Part of a small language model's weights: 1071M tokens, 4086 steps.
Each number is 500 + 50 x the weight over its row's rms, rounded and kept within 0 to 999. Layers, rows and columns count from 0. Numbers have three digits each. The size before them is the row's rms in percent of the matrix's.

# down: layer 4 MLP down (transposed), 1280x320, rms 0.108, rows 1033-1075, columns 0-159
# up: layer 4 MLP up, 1280x320, rms 0.11, rows 1034-1075, columns 0-159
down1033 098:433529461527494431559469407497422406434346526499558438460507513542568521485428447603516513470474488527388526596526553486548576455493533462515582487510548545437503434462423428556419494552509485535547455405420448416514542459613470419474516485551510564429517409480473451432397557387502494558518483479494422529544512550524588533553581547489486452443492514422418462509558393485520546512460578456514456381443486448478584521550501517416443373469464462435513489383457531553474516481512427
up1034 098:526538539508518522461477495552549444483543490557476547484530491560478504490515497443490452410491512501519497508531423493550430445562504495411519442524443566578540499472507444523422474445416528422548473442504498497468577520516619500510557510565473515476548484481458553510433398577519577466536580494483431559521444478452475521474581431425464434587469603462453486530488465474488515478536501611489430444508518520432566458489558445421458464441499410531581515504447484515402430457520532
down1034 103:571442403551516549501543562475467574404503532496512440497475529461443507480480436518474434553500514506504495510352489482486458596452506472517494408477531516459486433503500559500487461544589526576520592540467555538431455564418478547508457427419586498515457567513510451522508622458517559477502453462486490463549566489448593423539428484519539589480488516489507526476531517495409433472477505482468478613510536551535562524536436504635520530464552518430492462467585527516513457501628511
up1035 106:480557487566535540432499511463415512563537448473445472492471537474549560511547438459437469530456477451518524510498426352541533458537478446432392632424522408483515476530453527469517559482480487516433569512540467575427540503505475424537426528469463482524545443434458491523469495518537484546451549545562339462599469542545466584491561530436425438462519472507494394528564451442484507436528471494544547435438516445495485680561464556518536477491552508510564514547566459498410513522442560
down1035 102:473474514533492477486461505546528410577546494484517460535621534508561512513483538528509589514524480523578424438495424496504477496429490557474459427446509518488460508544478432422506462573478482620517469540448467424532413405495497505433541483541579507470521401547541557480501474460443564424527513380485561594513496468475566400478467521517474434660481560402515502385517557466529543516469564549478487442528443564534522384509526554457470478411431462496575443552522476515428460531509572
up1036 096:487493517619424447559614567492512494494572470558564457489519545494498393505584519515496541493503468534557462481516479480513503538583452460448400448631469386448503617528497494405470524475456450486436417452447419470483454554396495485551508507537550469497400483526467589534460528500510469392526545531410436557609527540409560498462506493484460453444536545425466476474475575445499496475540537544460395509475511487492521562563475511558471580479424468496420587495503537548484439491449513
down1036 099:490529462516523533468561513464520509489505527489479465458507559490423498473584452517486439503462494479539470520459479510522437539498451455528491501567512489511545488442536505458468520419580539541430440434504542481413395498476512533487508528480471579467550502517393542441542628566474510397497494513440591572530589459477454431407521367436526544568508541514474582497450507456509478554467527466529503567567452472508469554439572537505490490483458499503532442488508541483483415622451483
up1037 097:494532430457475494480537462465470496459538558459448507576553604505454516443527540582464455527478555555504504464394493436477487458541558479487497415595604432546474486494548559473495582547601514436427599544459471476529575418439477512623495551467446536491541538572511403447521479553439571531486486579517461525528470526532453422543546480457507435465453550463440588464522388448493516530599484423545556495467535500474596531502566566536533574528512603512545567463544429494576491528552439
down1037 109:557514434543484456548515490603522434485449530542605457428518451488428472477582499454461427538506520522395513520493487560503465583595464524496520538447493550525449449498489550462458615439454520544477509522448539513469626484539569468501528548466540543578580600419536454442502528541519524533492470519473487590468435461567548502460629455495418457506418488533560518529474467462508513553499535464542561502535487497469506428538549421586495616546594519467625452476539479470517514490465517
up1038 092:490479479493468462580464479541474551529519478420585554552417409502495503397533509631517472472414489465473484502484497539478600482546492455473518491517520448425501489412522497591512428571420472545519453512529464516565490468528494577526482530407532451527553511485567476457493494554486571506557437470501541450544481531499478524480522522549464505517564521441538503524497465530581413426438466594452568626551552488593392584556504588474573553484502542438474539519473487531449431444463470
down1038 100:513426539444484505452511459540613442559447563486434518553474503484464445538407470482497570562571516499440523508474476547505531484627572608517452510505470488550505423463575655426564503549600520555510556398544514500378498403502507421545492575436509480551563520507486615513521453461470524517483498620506468504581499501487470504566462526464506558424556407488460538496543541426502472492452494580467495475448512569551488453486496451557444572564495478419496458571484494433565562530523542
up1039 102:474497427405501583435404409551492530424494461585473566524493468517416556528535498492539545524463560498420559402493413445497534499510454433502492480455474524431459388498445486487515498487580567551492463524498511429477455508482497571563514592478408471519608414466430439582512478410417521545523482502404464475484434454516524505551461467427463535495506505571488520565540410425539436584458485650566501442465496442541496546464563503529543588541472548463502512506521569432541409479550534
down1039 117:444571417473518454501527530485508469559489475441506539529505422560461523530513460487542517493581458552510502422502615484521458632530492538552413509542477547469527553594506453496532521509428525537516563646481529576510499432514527513556489440535498583411453548509536513406519461438410575532499593423540414485440488474395481485518429553531507530467564497376471464454553525525506482585543473539466444460446517508577446578465472449510535512453526536461526537503468552474437468467571468
up1040 103:545547445562384490458472477494568517448543466582456537523498491536417506421526536484490486510463522453539479450489580521547517413568464505506471539512516510528497359533458519520492561546406565420512543511473503524528450485580504581501380655455481511560554432521469498579389423518473517528526474539419516520490479482546509510427463522488485419514573447537422550555447540553481500512514533520523560456400503484480467528470504470432499462505494511461514519563450465501476449466502571
down1040 101:528478550518541550484491526483519489478474493539469481483522474460453531569495451546487432487598598546562513461434476462461497518472506464556435493443512520544678497440535447501514420569413456467580544535428537403500551495546462514400434497374540482580523513546429555530584447518524457533538483470525478497432619487372513430566516577481407391493510525489536553423445506457472497407550484482487639437508552499422513383533484483469536591615616484525531514459496494475504507495584558
up1041 118:472525533493471488465529475495464496588447475529424491535454500544524474422475500532429520564541433532482458564488436518490441490448470636545512467490431568545476571480469544406560454541579520496550551496481610486487479507522474520519480418597512500526462623451492480550433542499577443402541498437505476534414501495502525428490486449488532533552556469507534583523448532427398486388519473605496519554519487549516576482501465465542464437478495364493501536526478508552519560549597499
down1041 120:593506521502489543483516447475449415500514472498565482508518482539469482478422547509420478591627490470462532499473486424493425568450589566481470493479495577533614576404402496438538455514495505460523536555551533457522533432454436473378543396445571560502514627540369563497521466463570466510470574461479464509498459438504443488523531512511500440584500543476537520526435594503442450518543521474489494500496548494525483473401495393506551424612464434519568485611503539434499511513539550
up1042 095:483508472515464395555466405534461467498605540510547512399494527516552527430478510488467492466598490503535489418438439438552480487493488535559465502494501521570558553466442523518506450532527445541442444550445452516542494535565488531542467484528510521442570486495449569447476503502495535598463576468469452538515571545554517473476376507497522536417577500530510418576509434524409489439475548486459526484406495526486491546488528375466512467464444496545444619523509520506503579510381470
down1042 096:448454460526556512501491361619478501424475467537459569596584522537507438419581560576499408504567466515492449478491498606494559536457508522441463448535499472498459506489442488525497541540410536533483542579531447423511457541499495469454571597519519422516467515496481470440539464588433481498456525405507437522499534565520414509580561427474441434548570552554455556510435470447553573541443505433377581482469438433514446500475515514474519560481583524568534481516577506491527435572487494
up1043 095:460461529527374478453454451530480491411506531509438484402569432589489527499600511588598444505416489497555548549473455463581523492482595505539557462454521535555505486450414511543480447572443554507452581465450478456482451526439500501536561480480491607563501530569510493412444480413537401454457456579554496481528506509505424463468548522539506447574476482414544480479468471582509489427462464357453488608508418511463420447525493525482514466479550478419548445567439675476527497522521643
down1043 091:579479523466557443526502505506443551488511539418570551401458550457502511572541388536574465456448590553540491552458498480499483621553528543481519578489482424531455504536529516547475516529426425498571531492479436498493589571507509552499529635538519408438525466546559538539594546537472491565551519520382521513483370514541444453485515501461517489437501500521447586497586527463530398530491473561570469516455501397492569482523449391512470438547459609546440430522484470430500492497534414
up1044 101:608495436496546561496554497525444521520478469532442535585454591526425510535490515519499575458509540487553496498505499586604546480563485457471437449501527517433413495467562499453580528511459410578425430516447461549529495550604478417507445583511491502408568508500462523422439561549502556535461591534493521503489388511575512520336430521450490464466521541523439552425485528553530599471490507521491588492559583562556433495507530404539479476494477542459583479468448322443420503562501498
down1044 085:534503550524492436458377518498537510437602520398594450469504473493593439472518479478416526504517479519453531540471451430452420570513549577418527593495510568505521497465500415468442510532562523523530588469509545465506471532510517500475580544447498529523445463485501402487576506446502518488494474480464428547571592582521501406577476520469464582570478407534574524518508477510505442488476507466561493604468488516529539504453369550620497480532474423606500582485610562505563507511460527
up1045 090:496564528462501511447504483510476597508451482564568448514496476481509578489485482452556549550513541579543424462622503496461403634549523557441444442504467514452588468493517543448507580498498441561519376434535444524404448444505487489434593575415556463574502555462524526516525499496515443438544493458493459455569431427562461414528509495515486485494534449477584466487429385495539621509550578472441566504527455472476484513502470391549451457526535515522541454546487521447541515451500420
down1045 100:433378523495523405499471478568502455516443478522490479548532591630484471437435497447449493491548463473457525537465445527452462381434473502447420484499551469530435539486522499522409466583491534445475587455541521464549480556521503458629593498499459558406461506531446452572606495551436489412441555563443550502445592592555455476481483428405575506528486564493440485454500501462473425535440499397525509508506492490485443466538486512504356479491463434522434546530480548531472483603408518
up1046 096:488461477454498511437505615457550578511520563470558535551523564440575388417572404559493425413485526494523455493496584483588552440543478516507512419501483488534507472511528439525531435534449562461543519578500563531575450495541583450546440482565534401498553511591499524422494436508548493428574558533580654445637495539463457424489540509483544474514518494534563502499505513504555461481449496558484551503468444500564438514422528478426442533451573512491388458566489481588501477604512474
down1046 104:555466554465526551508488472451483429524550560484599547457547438412506510542400539525489552522415444495534455563524547451580566500541503541481464559533462606470450416507600526539551435519531492494516457551470555412560326501472455362484487468529542494561603514478499566439392525442496507523538595535547520548537520523549530571519536477453514456532489593445457412535566512595488547411495490514469568452490484573545587577620541490470498544465462573525563503529496539533483487477474542
up1047 099:506432458475422516525551406524509534562495465449565545539470453582516507492575440467641657605542454591454445498478355524469451463441490547521566571393502516502398456527515437497479445487545543533486403517554561403484490491560473545509452443484506460406429498509595533485548533485467477499413468543476489407522480519513444445527529557549569437480459517544469482502540527469460541630481583503490617595512501480589445453544486495492533532589531446558520455458519514493553488508450561
down1047 100:517580441474478495574508471490411448623527504541406471428428491455460636477462541503454509470503418520579467502433581413429486496499479515528506498500519480476456455426498532486567542492549529497458583588454554349489493411550419489516512481540519510472528557585495428583409574518607481541534443501480427460513554463583510407571504539422531410507560547497481493544484526541524479500445512506509456509398524417548499490490430461549509549509572446410471419471461565457482543492453492
up1048 097:483543508495478465440490563370476522515494504525556533542542561521455477491457501614490531515550461534543548421544417486406550486592464523417558487463456532492399407559563448511491547517481594392460473516525517499560479392543547527446508488481472513570511415503508557538462478516483509449518475557556509446559480392513437498350461490578587457523639557459548533519503618568562503492604511502592596332498457480490513469507518587553526413417531430522465444576497511530503444525568585
down1048 102:498597501537314509444540559468516534504450487482476514572421477502481536454506444523439489418541552527588424550525461530522524482549463506494566539452424509460536502485466493494629440387511643563484567559527578501503539480405478616545488490510476566495497472436443564486514534454476553407514441442498421501445432491438503516512470542507475584500453524432422547440524486580457514562593542493516497541497472492505535592410382598470496458472445453609556447548482434428473482498538447
up1049 099:527440485542495527470472538451515437462503483571498485594496563459467472504515563453429475534464514554456473516493510576461430473532621524488484507580474511447490580477482508470504504487617528508430448463479470508536460414514406498567544471491521474459409533541477471459504542459498437494457443530376507448428482598516502484492549466449505532418612387470492539505532463460479551542589547437465437506515570471534431498519415508477513463362406534514562417539498470489502452498464434
down1049 095:516504479589459527437575458524513454591465489559517588600377550488577458571431568544616532465449508410564586473474511533530525432422434454482451477454437523509517411581441477521532483416408489429466517450511503507479483468589512532545488572467470501425477493531503506502603422510572576458551498528496488489511527473491546512537573465507495429488498532426509480460496513537536398454488520566505424467571468415528497477555532422547521478548508587474517531462495447477494502359625390
up1050 099:564476506596515464563489467592470607512476556580516439545458548504484514438462536592532453448572479455518526654477488530490520542540567549440465393560622576545431474521581537559577518626518442536491501471536501416513547501465514510506523477549500504512516529534628547509474464427507483606511497422468502541521426615512544528453489511527479522445536398446575522423481438462500496509583546522438428445541484482491503512476429482461545634539483468489536502442428448526471538566557506
down1050 096:468436526514523540518399461515627505443563442477481568457533507392575500492494424544442513460491616536462566567475531453503485469496509489449493549467540466494469448460518529535463482403511511486546456467428542518512541471543463573441458435555477477419422461434412496537436423423602518562570561627505391494459518418567484467508515434486488549437534576528446531641514513540451463498406561538527472546535431615497408523481552441442459465460501453499529451495512417541532560485518544
up1051 096:502402467570515402609443596522522585468508491397491478473500514480505494414506427512512552372584399420530416605528505546458521598483470504487495539501417515537517444493538462477532557519497467547461400431447436442508554498543548482536565521512441387443531541460495451509597468633405619509531485504465526513486463563500551486440510470521484561411458497435442446477471464401521457441532482562543482472531462492494483464561462471475511483502499532464481484509485522445448547521435493
down1051 100:573558556527503548482415485458479529427475497532515540477475457596514480488545531554456471468491536545483474545496488482515465429437521464475502455534516421486476452520413464532412588565460447496418475577433523504516482414411528512458521488555561503479491482522487541424482526513502486491475452526509528370483548455526387471540498526521516543454471439529607526484433513440507481542539481567501401619472479535564416555566459502468372506393528595460482546560533471486579484461477517
up1052 093:531491492480531513516487596466514536516581467474478556483491525500535451508456486464464571515554428502485502541516559521485578573598523492587509551493412479478534586485503567522523499548454472436465457597460496577467482455530581480512553574505550356483462457460560553503502427514480491479403419455427507441503556532441444477531515598471492539462471497489576502529519527497547448540581480546525561421402480430479432458502504608515544468526538517493550517524521498470514499402443473
down1052 098:575496499564474493483464571518508475429513491511421502548512490460488445568409468499509516475477472526537505485440529527465596506521590504417526482505630480509496497496517428572521464575520492628515572451493473559446505497509531479556461515449468371545543505521539610502456583532515539479612497536551490542478535401507514501418405460462553503467591558508573440443497455570490454510546488545434558525357500532511525488554457439541556462417452514597560608519452541474575509540468498
up1053 107:534585507426373493381510446494452563476541539409533565455471506452541468542484462475519501477437521431467451493497494415519469518456526487563499474472506538533465503539587551500522437489448429518489479506519567423532480619501466442445442488522536456548462393526473498553504443481622605477540494508528551447511357499418480517476387551534534550519541657541535505385516544525468529502453554469511492497467528527492497419432446444473554540437384502492430510582537521433486538482436527
down1053 105:443430489480515531474540576436421516607467481506439455427559457410485559513543470537497549457412534487470455480452499490439484554604462522459414491554508478492528510450570506375499507483558478473489596485527435549510595509590543490476418492505550523565534505546500511527462558551563536568476382523568421514508446422519480499500567546474441429532438447503534480493455551486439488445519470426484531522498461555519462526531428544545505525598536559547424508478561582468445533465591471
up1054 096:544525474496481489584523492534470523544539451504490561527580458405519549475457474490512430530493586463561548449555519464393457551468534465526507616513541485448496462563418533556503436457531480496539470481404570476513512459461537513545572574429445516478465482589433576558462519468439499489499522478444462480514485532553383547545476522458500452423517566519532425559557505558482456485486516555517457391439460524580483392459495461475534460514479491461501595484409489574486540492554531
down1054 116:574480494460480468517486555432499506472518569486524500538516556469485545528486518526499567510474516514540624415432568458439518558478468486508536545436553479577431503556498459459499538426576530474529497435455568496467422461569457459511427516534453512534486446533442503513487565438623480484459538463465477463310544461483414480491518539485406486494513431577484502423416492485500480521522438426498501506395547499533536483500377538583445575497518553538456495425495505556467486508482613
up1055 100:529415630521442450447541558449553428484410507500490526479526533451457527575497591528544542478549553525483466527523534472506538471446498507554477548479387573479497543447455555539464469444466511520588528476537480498510545588472417495458599435498436511465525563411498489551495514562454442528487619468458437501406447370543438479605465461547507527513551487448448532518493521529514522432576456474553396483539536458522503509543554440563543450510611459501573466565510503506539585504513494
down1055 087:486492447533609583444484482565487521469548510524477420537437475598554439414524490484551427562420472487547532433469493479554500532598510529505509571433584464478435492564491560432486500534484480445404485493508549449469506450567574521518398464490497457575506469499507442485558509525494508514586462448534565489538550615480588465401548590426513472565515431572464388520468407510465416578424547458509577500475468518487502444569434586490453490413421550501539519507463567458471422459529583
up1056 096:437457510530479440467431410525545636502536442447613411641541548457500515449481465488581431549526545521563587586530555415458500506422525468499508486530492560511393478474463517529584493469543538597420407464511412552565473492561426481468493454494536540541503470598562571515548501523533430442573628496476486547527477525436469492469517520480450527435496445612432506527539459508451451516518500449465490463452529497532507446542587452462467497454479501561453546488492484512582497529461403
down1056 092:509478489495479471625421539480431401454531546620487461477427483535552499529498561422417511487453436517469542468532566528523521390549557554426470505466554470567543547435475556558474533524495471476566430533519499536451510545443530526440428532545430432437510527487453479485467553495454493538416407457519452559508492561468566518497440478456581431489494524412464406491488630540453522472603579601557568480447542384448514509459500481502574514511560504485513503528548543534395555525613558
up1057 103:558525500448469500655519473541513506476567574585472540509438541511516447421483458459407457552497504485564516452490494492531525530481513466437486527575490428508431541455487444447529526435545529522491552505499535572542579537490448526524487512511549521487488599559516466422541379567391553468515476517468601385543416469576555451488500469441557508509597473443507472543549568588452498489519547531489488542483620477411449467571487556515568526554589490585596455524453538415494517498500443
down1057 105:406565463541505519418564506487506551532491422416559484547572444517486521550484476565596516436520520385422500561565476540493455408459474492558524466452515548451546506466461537495468492548403490391542411511568432524539484454533557461486469493437487492485440447510457526587457546502555385508440513496489425573454559517427455479539560601494495509497430519519424553579486539486542487506525427394557591454505324472521536542429529556511442414472524512456433491447529477521488473525516490
up1058 094:502491565556586585607583522527413494467556460535526470552540485560552508490491445467515433422511506621503391447494507422506645446474485502475489511477504479475456474474474520485525627533390585494566415509541430587387557551493480506499564527432533426464448394497455527457441531609527481541555513494462504497454584494490562539543413480561484617500507588505492434463476503512415473418427465559462437539506502536568533623480490542576466489475519469606494461558392468514510439488537512
down1058 090:499560483454660477491473444467506486458489485484449504530504372523509397475551513524572487504488513501462407592470528584472462483528549482524502504520436470429474504484505465426492508405511546526530458494500518543441548421570488514613512483537568509408544511586464459542475528610493517535410473471512463529473441506471516535456558541480443582513573578474541458523427483442481490525522461493482419506568452397438437512453557428514456422576487558552499512433596473506503545485477539
up1059 095:507491520477498531492517560506612576492496493566501475508449441523491512518499376474547551496451449401510505489423409516484489493482544573518438438536497520526416475537554508413542519591417431453416596480508580606445515595601526535452462568510541484449542556417526548521418492497465583500511374595455423383564494497416375488571504438503553446464562536564459499521459479467481533381468476479477487520457545520546539458560364532446461591489443541498459489472454533531494553528429585
down1059 096:534531593477524453446494502405458533450456543545440539469508522457482508426454545558516487517512446630479533455524548573488467455607473462522519448485434426418561556521491527586483475415662491451494477542560509486496516467433513574439517445413440514490594461535526498491427486475506407484430496541593561550463557522480477455499418509512512596440534458383512409500522500460530590516531483453434582471493586468484593493443540488474505474507487419507588472464538553456473458529512399
up1060 106:518600505541420492512461387540455459550474444605426468425540421540530503468499443493572492454491525515475450484502576548510453553501596520515401539484465486504527459440500466450584493531561393536462512366552520554484467570642441514565546428496457544510516406525551518450431527544418487480481482384509516558500512410511576449523458531460512475484546468438474476566472490543521516488531437578498446427445468584469503489437532478469567586440446578536520522480462570466499488509481536
down1060 104:467546481529531549474522456553450509536507478459493489479588616471434457441472550493478458463518508458470458542577512497522495385430426555530514488566516466550534484479472502558486449462494473580459542487511452543411469513562518395508393428459493514402459447574457489487412528464482510418440403417501522581488560472465491527519477447515478437564453507510530432527551556560488488562472425592486452457453502476493536471531436497522515411506572457453517522413417690535494544513479506
up1061 104:513459498472493438504531505524645529498508474475503553520430552486491462494513505494424495484509513471469614411495515605511477455450509585472474520492478481471491542450546642542450506484485511531429485468489529481558515454541512496468481434514479478532569497526663556482581536481459403521544398550454481399579523524557561476534492510566616429487449443467471455560500428521469546423563518496468497474511551491551496592414503460500502468537650567454436449514417422495475450502526537
down1061 095:427560522511395545445506447583452445457549538516592521538461405477528524508478507505527486576532450603479508490433543570524436523503543467486634564510408510510540457555427449464521493489551438549510541526578439563486522504437475492523436466597475553504547469540433511542472527512547465525555564550431503514504511463514512548559606527445429423586508494530507479433476644416543526594489439459505505525474441474438569367566492526535485546477436419446581502548527537558523517533493416
up1062 097:479443462443578522467583455453572602454543461560512552455513452489404435428539502505518538490503504540434497555414433477455518497505564520502496563549540472544525518493580568496540451531497553507538550471550450480399494446491474483516576481431453453463567382400492438485464540534444558473488487515566529427474527518425494538527464448483419557518606467376536407561593467566483440547474526414474501461542490528495458588507542399477587419529515561464532406533418447448488453531547557
down1062 099:586596523538521499496467527477607477543517473529428530485566472519435471509504499516503456564480488550578429557538549406479469480515535533577558544503476517534464580531493456468401477483464509493463409502537533457385413424553581529449492426498558446462514498525453382511528490515580506525492551559493573504494416528432457511643527500524394487535499462464469446580528476460438556446558564445499488542475485558524475490562580459584440589498488517452508410478520503604575513442527497
up1063 096:514424555524485500501481483485445525478556542587542470462508508517475525498601516512530521483600517527523513549449557426456527519526606594403532530529469423473536460416493494626511522526503483541505423431481432539460623528493562422488526496564480494466541492583458476473512489532503448521550496476566461503540554532580507489545538457506567455490509541465417532418491460526529432479384547466465486434522420441543484518460507505502501466436527446458532469444500456542623478506461396
down1063 092:472517494544542492425509488482527483473467464500524465537561521553456413452476479500508522487490526389530537504506433554552467495482401451528438519566526629475519458579447481356479459490502524536521471489474536480523396498558497527501558435500566525542524428394495479517471507402522485462533475475523541501433511481391532455536484552561461488549533466544563387540503475380523520477496511542585544545491612589486492451537496486476479515574486553470562429573461539508449549514487511
up1064 106:469507587511511542433438536503510503552409476582585526574571413547507509489526567518579495464506511519574494450537606496466550494559469442568452546424516429516489467440514526444410590504479451469505490513432471508522453564488525505514487546558534554447438504497417438523444561561465573523462441479482561559426529472505545475512417491509385493508543485480555552501423573454565449425536508504498479531457567477573466456470452539476640410485441533448487499525547595490591516473458459
down1064 103:491484523486481420496492514458511450525486432506469589441503466467493483521522464549481433440443563481468460556453506497522529525549391526538502580566553416526600517459485444518536523451432357458468525518525515485504547484501596506450449481517468521472413559499497436444525510444519527459436456438517536518508634475543444452529475468495534532473403566486413518493479487476563417464439449529622454544439557467528434488553434521429494513547398418479480609487533435465452496505488525
up1065 097:468511476462521466503388545546381429525496535601526566444501524522598500494473444462481525483460572447550592521543398489441513497623569469564494404572469514436504453573557523507459513491551568547551499534558448544482469557576533463599509505440472429544547506512506465547590422585579487551469474560487422477539430561521497388470436539554524458505544552526464528446439493586512459540545441489461501473537528479480454516536570479458487522477590447421461547522540490520415438520500474
down1065 096:538408568524605505503573513492534538544481518419508461517520511414448600533525525533515479446531385541465490413493544561606498454428437498433505503511633477472517491432423471439571480525452407452486461460539479494494511525458483488407448453528588471528606516506483538429438610448456459526490500428458484502505551494451512553531545528484526474489457488478613491542565550483462494516453603375447434492449493562539535502395385491545456540542453587433532377463553429470543474485506523
up1066 106:431422502457561556522399521542495550454572483533515605582519464451538461505444466375397423460523492482500441464502555502541512443453526403493402551533502494490453516503513527482550523474551485590480578532482461507532508493426617481454572562538551527509460544566445504478398433479498504524445539545464476456533516526549576582474407414459506545452484455482498558373446536550528549591532510545518495486531475413569532445561465488506509557538480424490565439613593455507449536490460512
down1066 096:538492501515498493413482510460494475473414458457495469412419423492530521612453475527470518618487510552411488589510558487564521594468497504474472437470466560592536465469459475488458457458521546464514582498519454519481407506478477573528502400489511588565538591473553477505496482545474463524486465488447560593520443502410406472613621604492510470489473513565484644549405458499457527472523489542519507464471528517477477421451453490487465536452385470575515499475526500577550399478517506
up1067 114:541453508540471504475521461485571512491534442576493526596550509497575538421475492508459469453575574379477457489531535449479489490445477475556467442461435542469454520527590391444501473478536543558411536425411506447507504526566592587538475479488509481459477541470504520490480527523450461500431451524558443528485567380431492522524467545530553409507496563554547491502521500519561520390467541585506437514593493519456469469468576388549462458478583485424391536560574513479496525390475532
down1067 120:499486536571443570532525537452526510496506505522521540613615501598515602481525477492479506556521552466501495491487594473523532481474424543497465532461419590511598455422479524551503428319473551536430549512566356530466482474556516376536550426460515510468476449495478507529517546496479485455521412573469488608470538496477572430548566520512492534616517475587547444546519410567553561471516609528533498538528528477458480465515500542578467410556552575470518544539483514487542505518537506
up1068 104:588431386591443521515412476502469502502434533495557496508456482445464521498533575483534458456536472524518532475521496495489449572510512551536492410449503449485500485510541515494465430492447567446447555594428609482588501519537488582559487465461490577468584497567468472474479500542451528495554483544478564497526452527592512580407437520479552329534548394493530459478485458457476485515479500484535483521513510506479444407449477489484524449448566597493524392425481480526345486410497537
down1068 100:429623614397611549532510529480558523562520489464510514503444508519476491518474535427581535531504588572470465492437409524494530566471529517401429532471582556524457470408507507505496560517458527554457472445570405483507502535504558527470582459503464494534471517499518570395529518509494507482502480490562539515513505532431483459496593501490500575491493553439490497455512525462567626526534470514500528464567593426463511514466573539460488458534537463475568541536430530404610487556518545
up1069 096:487439481445401421453501566528550540538461421477496461526545434430446507481432443420532448481526554468494460539443464605547463604532469428588442459510473596497461456441492444425497472530474499441449554575440401455468517533536590493480564502479572475460503518531543412420437413460543488497549498476564452469506507474531520445474530607531564476468549521531567406487478488527493472586517545515495477517533433577498615515523556398597480481567596482536555461550495483518602514495543472
down1069 095:479462504568583567521489422489586501456517477543435471495462492606464436570554498531480541477528514569540477509481559409527547452555589536503559561489570422485527568567608468551486541479515520509544488465486522512512506523480446476508529442490480513521530486462522518555470490527491488539515448515537498506504513599507451591489469452526456449498428475462482523451430469447368480406495526414540534505512489453473485591527537524495462523465448541474506457508602449490394491452507573
up1070 094:594517349558490526390504518472448448471593585493531440477457424549494448482520516471460517470479465518617521527500471489502551543512463477576452527494588617500514480546575445418369426501527370521592566442509477496514510541481458485534522476501455481481427500467468530487481450466449560473469522584438579435403429607506485537418489439543507494556475531491557488459565463498415477422477481475507474575539508439500527488494528435639547518509467520482552392503504514471458516454504577
down1070 096:439443549568600443557461561502513529567459446549491540540509548506510459498535483544515529535575522458447544449485445544562505466474489473408536399466506539566566510423378488573509567429465600444408495561503536581595451517489486507523484441506487533543542559477481456580511606608526505520481501468437455571518513387513462472537512483572541453472542596569474503560488525489556480589500566456577505398514469488473520616452411480455476512469558447582500552469481495555577504594463437
up1071 102:497559567537391516530460448436468450423577539505583452480517441545537554454598564504481473441466568475516545545511497409526454529499583521484502418565529482470539525504559506501496490466509513505454522597520489474445509437494479555537540509384446516529484498604458510418480476494512430606504535461477475490488480515506522438436562494511467436440446539420438470483518435433489595500607481439531439485529539433419588500462614485502534556544698588538473516535556476526520573476555466
down1071 117:468527384638490511446565533516490536493515488553461452521552521526486589518500569467443419533455562437434499542502520482453464506433469501505554544499537493389493455489445499521472541496554553496460479489538552630545416484442506504437524503472426412562455443515450524472448448395532470487495481602550532456446568459556567523485554515442516422575404502593471479534442494481509525552474531459539435531535545558541451431486548474562479451600560578540604471540447615566538503525426570
up1072 098:425550530484356556511485490568477594510525557452558486462457424461433434527516483496480488476433482435520522474467460592412549487551477511401535532489545513391450448482543477494512525537567406505516488596398431498552492530537509613527542539450469508450479483476472574538450575446523506494496391468500536532519612538406489486388429463467398538618549441506423470541503588513500412558473462509533386502536391476496523540489495517494566587475505544446473449513473513465513568474494593
down1072 096:549587518560486503483482517575549515488452495560572500562469433583563496504530443519472452576553515586327537452528488487444486455534521355465520498497491491549532514439532557575507565517457521435537491532462487473513519444476462468538568443352473510532456467468522504491499558435512551488488503519495455499440439534431416418520494490487511506463486489530465492366499553473461537531522563558588538473552369623487514552449529515492481379437557466532522462589631538608495453487518481
up1073 127:420549500463533490560427524539490517496567565522529500553534501540493525560408476452555503599564577391434502602547521569472555518528403515567603544509494524489533484439415528571491468475548461490450449500592623574436420482472534438442468475536477482426503517522567537575429492502562528482507567453502555385511514440493526566494521509549470487507529576522494475577547430531584485555488517507491482550494461516511476413422493521539614443444522528411499512533452463452510546573542478
down1073 098:590467478559489503466585464469518478543412412483471478459435491481481442432581540566424503420487433620534474439456463449519435497506563450435405465515516483507459533573574489448478552498416521531520552509405427391555535512589450524512528558460494511562484474487483441434545566533439469517509463514475447619480461558479473438533515512457538483490423465489536534400424571478406560464497495485498522496483525525486526572542538491489377564544504460588524506488550522527490491413450494
up1074 097:402482490484593474438496450435454442435489425478611456494524593547474483542511477486512453579537447571450593437586601550470443424538499530520474513484547509529557416545406548418575493435566515526504525465463449475492522484456449513520562519449432475556521532489449533545583476503515444409508497469504521508529540497551565609391535499501554498442436547539594467536533426460511470469475518512488504442364481566477444465502435465459425534613563529478560556570476527472537587548413604
down1074 089:570472519515395511545544490561432561576524519516468530528466482495459482415502492589554538472467562453593475560521402558545552489421466554416555507497512444474448485443685514546455486542440477490454532549483576569538548530544477451513488511521514518500478494443587448441498573476500560558547532573501494496453470560521435509544397501505436563496512443422495519486493622553493552396409484461470474521527566448487507549538491504584484454325430570547390488499591419483454426449563398
up1075 097:414459467493505451491485421478412475570536478523504572558487465575516507445521417465546577659545510521488484544483446514554447505492604481552540486516513455463539445499510615528427430449589575485479462587482632553503377553506490536530438557614456482449499551573574506547453539529434505566527505471523442503533573473458512497452582459529424560446442457517489510508541496479539492525476548510565580515479588542446516535477491518495503560498528543476507462479519537454468455508445457
down1075 115:509461473496491581491444455507421512495472510467541512493552479441563539469529466481426578530412528422543485466566524597437477625546505478558463521434516565429560510491483580585472474504494557483521568494491522546515490450481516510503481445542403465528524527564490391401518415461450409520540502505459433514515595457574400440534631555371533510572493486459484561446467478376520487471490492556631447457517435580569554503416450534567476448474459440522523478493487515511538500515527550